config.yaml
n_head: 8
head_dim: 32
vocab_size: 8192
rope_base: 10000.0
init_std_qkv: 0.0193
init_std_down: 0.0
lr: 0.00222
weight_decay: 0.078
schedule: "wsd"
decay_shape: "linear"
Each number is 128 + 32 x the weight over its row's rms, rounded and kept within 0 to 255. Layers, rows and columns count from 0. Numbers have three digits each. The size before them is the row's rms in percent of the matrix's.

# q: layer 7 attention query, 256x256, rms 0.0567, rows 0-31, columns 192-255
# k: layer 7 attention key, 256x256, rms 0.056, rows 0-31, columns 192-255
# v: layer 7 attention value, 256x256, rms 0.0576, rows 0-14, columns 192-255
# o: layer 7 attention output (transposed), 256x256, rms 0.0643, rows 0-13, columns 192-255
q0 091:124148168140069104078124060100117089159131147118128123144126228162116117220092125141155115111170157165128116135194104175141070121171094123159101180149112172156195124134080156125147127132127140
k0 012:131118163120147114097124100147133153070154120089092093146063141112136082078097129143155123102125086125139133122089124129069127140048160127120066096095103101158115142115157115094155118117127095
q1 136:097141069125200126180121210139130170138132121135140137090115068092118128035158115086121154171080129115131119125091133078126199136096132135117160084105146092115055125136179099120125111125120100
k1 040:151136100147105145141133180151255166075143114090113111147128103094099142066104167104144152152155081067120127074104144140063123153112180083103075151115116062173193167149108128124131151114209097
q2 136:117133108122167142141142207097197145140122128167132106108091079106069142084121142081163156151141158125145081129118150097119194153081127136113113110119128090130116082143178093096108123140135101
k2 072:186087131115065064120097139039149137135170133120130178101062166142127076170101100139129170099114191185103106114084140156121113121131101094097069141090072168140155100146119166108107118117148106
q3 092:132132154121145090101133105153094159105138100106113162106093146140068167147124125181092117106163112125190138180192135140082080113158085170072112126138117144140117107084102132092114110052159093
k3 115:102145182122147157134169113206124077042159085066149066152102099192095159155052186095058104119127110096195097167194107072132105066157053097138139148176128072131145087091112116121125113142081120
q4 093:134149179147055113079132066102123096173138138121130137149120226156114116229089118146133111107176157155136121133196105184133065131157095123155097176142106161141185130133079167126145125143117146
k4 013:109115155135137131161132073170053043142110129134111137109048117121115101174128092112131101026145122189171105193169109089117135193107121173167073081111156174164037093141154103149083113153084135
q5 053:111201130135083103115152132094167106138095141111080057141145142143136148166077107089162120158179109139140081152126126139146139141135147108136065177098089097117210103160183156104157148092089135
k5 024:135097137143090147114086162164168053165061122139118142144074133087110139158105125105185111127178131132140110170169120144156137193168129168171130158124136109159080127155094162101104125121081107
q6 117:155141132126102090104140076122086122078146141094123132165164182141144110190164134161112099095113128140117144124137103173148092097173114137162146144144115160096163175109093159163189144134148158
k6 075:096148162124129080113126080135063177157143157157088132131121189172093088177135098147100082106115156165077089113125173125150119042155104144104157111133104171107126103076146103142154119142135177
q7 098:118134130155126114164044089100098124129113133171138164106122127177146084157172150127084150147158141122171104076127126116188076146160111105110083102100142136139156125093108161143142133044119109
k7 116:153130143092076102122104194132075106160129121102087038097117074130135130122115132144115192189064151128199156183110125109151097150156138161147150177126155129101157125076098122132149127154152191
q8 100:118143083111092173102160071112126111106142154095137156160136204151191067149172123132155147093136146103145118118157137132070089209118111091147116183096124123203145140158113134082109166175101164
k8 109:166135115134110189149138096157151132104156114119115066106118255128225070124106153132195126158150106114158100130167119146188123129102117129096159112111173172149075093136175132052143142103146110
q9 102:121060105149115070098171061180140128193152093119138122120107137139164142137146089098088083041153140137093108176133125154104100092171175148170101145096116144181083119110086161168107136059179155
k9 114:118121151116154141138097116163134096216110112137113134119157180100148151140123101121105142156149152143115096162100143144117072106166148146143156117119105143125127098030175094155097141117093119
q10 093:085068125140158117100154122111172149154106118123152113133141178096083113146119111109152171185119095144084123106097135125159156109170140131136111146202126153116193138118099128109182126168141093
k10 112:108139193122107132118129153072145073124107139097114121148165121105064149158091156143122072108187079106122160110103181103108176156147116102174190131145153083110179129104115104074223107101154118
q11 106:090157111141149168106071146148158225148145083116104124104105091061104097137212109062108130169100156119125091189161150128165131095106121181143081171132147136083130112106119131131140074137123103
k11 115:075131097143140109152084147127147171189138154096023064145102110140185131151159179145151181045132186109164092140094103131154098122170073117113101110144154133142151152121151107132138147125117092
q12 098:091119112109113123093107074195100083130117103081112147170111167099133076168141075123093057155126113158141106152190060134115093134193163156160074161096142108091121071144099078128121103158156229
k12 102:102115139134107135181110058156101155093096135055085173079128162074142104173152121121089067107131181135134114161128102115126057138173120195089131107092147104103086181099119134111132096137125200
q13 104:114148175114093094123128082128155119126151107106202073135119124160117135165134099055185080072146140132102107141149131197088079059157175169084168104108129170125152164155073108117160148126126171
k13 111:164114163146070191107102070176101154099086104133177122157155104151123168144157080076243062087163183151121126094084150137129125087061160188121117129094137125146098130140099161099148105137115175
q14 098:120127105143167138158117176145140200105134101136114098082124097136141079117131107118132093170081085138133122053106156077198145164114146086091110117130132133215087132103155163118118102136106132
k14 116:161141114130125174129157126117149100121087102113188108145122093126151140119112109138076139141087120049205158138149135150123138125111111152191134091092175103114149153159124088108164110130085182
q15 095:179170061168117130165159111121088183152129207147074116078103095166169064098114117097129087149115106123172128128125123066131130136122157169141106112094152120151139114151161134093178177157120138
k15 111:134128147075119141067110090113078183181133070170109193119076048108144072109098133141112137087141058139163203115108142090131106114212137117121131084146119134110166105195149123026155119087095124
q16 107:133143144117074089143133105087108076151109110091073122060126177098154125167126093175167082149158112142124209159153068125115047124133109114152153151104143126137123145129064117103117124139143161
k16 115:120078118113183072131100118078150138162109121130195077116132143120108144160100111090119113148087179170103178165110171104111125109183133129112116187114126128128101143161137132106097171112095155
q17 096:119141154133061189100132108101120135142054118107141201072183135121130117106096122057124115133130110090107165111173117153128211116138141128148153146151122144136158071102162161118046152075167111
k17 108:124160091096106213128185104114127106109052133106126114126083134157138132081128170137084098119123124110139174151153147155137205117176152187161167099083066125090163181064079141074073123118101097
q18 096:113153110132115155058125127114161138133093085113138172123163085101150109137111085097151139180166075119085109099094187096094114150080132135072088074093089102159080149134112143105104159110146103
k18 116:169096141166097084139123139097119203126158116136126126110144104109126127119116148105209150083153079139106087177087139133127108120180102133122135177061111117099103084170121194146127130083175074
q19 079:154105133121149129106169198069208174127142148137138075104141055126110142082106133133144160159127105167115141144041119088127152068140181125128136088099060121071135123176135125157114142122155112
k19 152:095166139104196183095201109139199123140078133140142083172141064168082158093149136119182110146194104071161128114157129103099153118098163175197130132175153097102140152114150134180155129116129144
q20 095:082103052152132110120138176138146146105133087144113173081144121070127144119103092116133120152122094099136153093109151102132093157103141132091160128169125124120141092153107109102126074141189167
k20 116:067114124129115115134122125130184162084151092121136095127135116152145104130117140184171117143140118091128130112135118153147061236169167071101131113162129058128144148078153166163100137161151200
q21 102:097165076155147186136137104174122147149112129103127112094196109135123119052147146066087213147117130115081105161067175097161115102146150110092160083074148147127127126110146082117130162095089105
k21 106:133134119109140160136180141165123134190098129160125129144150120152138084074193187069091126139149113082100126128092083139116117116122094146068161110130131143110127148088175131091096146124139138
q22 095:083149124122140127134161175149098118125119123111166163151122101110148113156122100105079104159161139156178127148122127158120071089095145166104162138194134101134146164102120149094077146071133138
k22 113:185092151127189101138107133090089154096131128138109140127090127116112096196093150168135097173142197142179154088085130139125069116159115036139123058090139120081179115073067160131116122121151142
q23 095:088155130127110191098153161183134093102148121139133112130101183156089138121152160179173143127184211123177092152127071126180101097139178116153097205115135112132143106075157108124185161158103195
k23 125:066178090106065132121105170122100063092143112086093171147115097202073099125096148101148114160112155114137070113119157114127128107105095085095095155098136145128114122086209091112142091185123173
q24 102:150146150084132135153144220143132102131095120132124155131087079080130183101139103160071183214085124122159162141137099101124160118105170113129118112105116100124081139137148169124101163144104141
k24 110:111148126115127114138137115103078064090114143122100165117105119126080112140119140113085094105152118116178119118082116075190161078206132147146114117129124161118102129164090228210100159117092148
q25 097:184126108112120142178116164118121126126098160156126100141187121102196119118136132120121143158128154157153163138082112144111124126228168116094153173118082090102103128160159138163066102135121146
k25 120:144155144109178181137134141157149088167079097062151145137124092088165114112135131115225109126160129092185147095188144146092113127163164110114157108187148039134126167139133102110148150132151146
q26 100:092146077162157117182084064145155179113116113103091093192118147074154125112123196187114124087114084130129132114126114111181101092069114099165124151078120121114123142161148140155074128161066133
k26 116:130173164133078095142149093092179136132101114139210197049176204150137112141108100182121193151164139145147123113129106107134077095111168100083117171139143150117120116138142124140102157129114150
q27 099:032091160085148111156089140162108128105162086109131100110118143116115114112134129130109180178111099120085085105076057107098121128168179153128104094090078109153143208131110072127110144188161164
k27 114:103147071132132131133129103206160185091161163127105131130090213114118158111120171140151147184183113135077104109110159147129112071133112099129123110140140097113161154159088133162153113100223155
q28 095:121113183143125137171142121169092140116147104104094142119203130102091119103096148136064056146151114070134095113159151152182061131172148142110146159166116128093168138141145140079136153169177076
k28 106:112160164128092148124116130138120162120118088203128070152185089095143160124127147130073098104176151124184136091143101136123140175126136136112161127137163083164143119153124115076106151156111132
q29 100:145130088105113175131106126112126063200136026177085194113122121148161115133072102218083183141178098134136082120149118124061133133101146160154103093141167111182151083099136112136079107142141143
k29 114:132154115142095121101147140151134122162181127085080183077184084123187176138111162150111209110125099098142131147175122160119127184062084168092164139156115116093144161124137175103120096109092145
q30 094:142128125134177139089160069131083094138075148083193165137084136110186113121127135083089116067149096141151094117138123184136099165091117173158157074125119134139116145100139096139122153168101134
k30 115:122143165129119060141117135069042158214170068098172112138093141143120120115168153132132139110162120158110152153092095204084130129153063138114166098137112178118129131133130106142139138132109097
q31 126:135123109105186133155131201121180165092127139170151107116097041090110140096135143101166172166067066079125134128130119056137201135103169149128166082097128150048101118140174073146094096109137106
k31 100:203097147116096114119116165156136165072122124106159103102110130135100092140125081161139093113072181150067168113129155137116155157096194114106178148097114119129149132104152112129128113100169124
v0 108:108113083123143117087133134124090143101142108213096117162140148113148115146109080117113077080082085123142151136129084119131116070136099122027125136104115140064130203125154119166108050121173143
o0 128:143099158151111172154121114111147131139069119133130177122141171147107162117143078121165113135109106142136173063070061153130108142137103099101085148165109100055111140109110112107055129101130136
v1 120:074096114168112173122147133152146119145119182122183073091087120147144150143100057104099170119113082116137066151118177099177080155198115139111118119116128166160130106187041126159119074133112116
o1 126:134113128122107120122127131134097175109111112163165050092079093133165095177132144115116176081131092117109103102092075117156115177099104055096132084140163176146132103139145102116087136136093115
v2 115:181134109108140113129080146106115113107146153155092122048152155071114139124143189131153104110148136128132114187143157124171202148124123096057113108144121139111119063084177197108169067114169102
o2 129:179147110138093106208096140090141141060070126082122097169155140120144126154140142127180063140121065159089202172158166081166190151115147117125150107162097124069153145093195142147135108086131065
v3 110:051105137082113106020126146204150150135145121117118130135153117165149128148090124163181096137143115142137134080124138182106136091179101127116141108176105146247120142138193119136060137124154097
o3 109:107121114103099105123170109103145127106084164142147089122099137121121149166132107145145120133100159142145122116089160164103171150093183138151137128100113071192145130171052144173136082116111161
v4 114:138143127129148127096074154088129133097097125198077175142148152110130161112147121113116144161149158131150126064147169110140109147093066067095131121183120141175123164107104068091091129084070087
o4 122:163108128157106063120139118233120058148051187151136076113167124158120107103136134152141134139184170110092134077113103124100165142126063105156137080106150124107144175195089100109122116078162122
v5 113:125149078195122117161099133201118111142154080136130060097138138181178183128125090112116110101148163160117151140148184141120176102104104130186130227157129110076141168156104112097104105068172119
o5 129:136121155117130150147135099101114180092090082154085094077106125174120128102106130135126141094067198132111120127139109111119158186112171156129103071104147113125111121135137120164102111143175122
v6 115:101103076185135175218157107123150109124095165167172091149114125107105144135129093116151153081120131131117125091201102142096107169158220103121139052155093126058132136127071130116140187065063102
o6 115:090137101126123136165146161154060150132084089166164126071106112107155199135110151133142131128039159102086104098130106143072136167141171088129113156136106159116100099162187111091173098096177110
v7 115:075081121073111103171154101214120101121114160106208117093163107088136106138113152133136192129150166127125105083143000114058126087156116162091092105104111115152128131084152094108178148137130161
o7 115:150149125141157106100104170046067073166123187165086103207087130126108218141138140183175212091095135088162156088149124127198139130120133126094128169103087168174135089137101147131135123125112163
v8 111:149109164143129102202184173111160152134092106117103125112123140133082130129119215085176114138132096126119145192146145122139100098119180109130139187090114126104125114114179155073151173113097152
o8 123:113170172144157110115114130133136160101220098123128144131028093120116149136078131107107101132143149117085111111123185134118114121136134170136154185090115135096157112080074126090140124078091087
v9 111:150124092165155094216153099103120122108133124160051142178096106108160128126115053143107146111191121137179059103135234153097137140140151135188153158122115096129117154127179090128159087064089158
o9 116:111123118142116076117109159134139144146102071123140079122149130135133065154132102158073167095242155147113156129146148145120086157108115126126097176098088081117087157121141178089142130123145085
v10 125:123172138126175144189133130155116138120093123120121103064081079100122028123078081142126126152141167136101152161112068178161161146130166132135138140125149125101097174112165016139120081187137105
o10 135:066148126125229116164137114103118145134133150082121128132143095129089112130141096202140135137122066140126148156108128149102159138164128128149179143093118138163120159156135078082163160147173107
v11 108:181155174171126076093131097131132133128153173078136148137112100088126189142070135156123084130117114126140121148105170129131135095138115167138155045149143114092115121079214163113139150246152151
o11 118:146133073133142134133128141129146116072159128133205153132129183159114109096092149135099097122125049133125167174112162191157144107115100145207099169109084157070120127124116161132118125148139184
v12 116:083078107143145120132186110153156137109157171170149168066130130125139118125177115096128211122122138138178145088133097129159164169096091124106122133112097131106150143068118189133209169159133130
o12 123:180114076146100155170115208088134117139121159183136080131104145135133163206095158153173109108091155082155186088121129144144153166120130124125109131147128144155148069172123177177102090099104119
v13 101:186096105131147100094179172139143162109097115136105153139123140101089149144092146064156123179112123114173162157104160120090122078094053109147159202105114128114115095119156111114102130186057129
o13 106:113137142138185115106107123117118124138165098172146117113080066114076145167058125175083171147111172122069128110102107137129146163121088175110132156075157155103099082100062164124148131101135152
v14 123:161112168121132162191153147107120119131111210163181139109185136129118162128158155169112127119117085157111075051096132135097089119124092103148120082203163162157151101185184110104160079116117149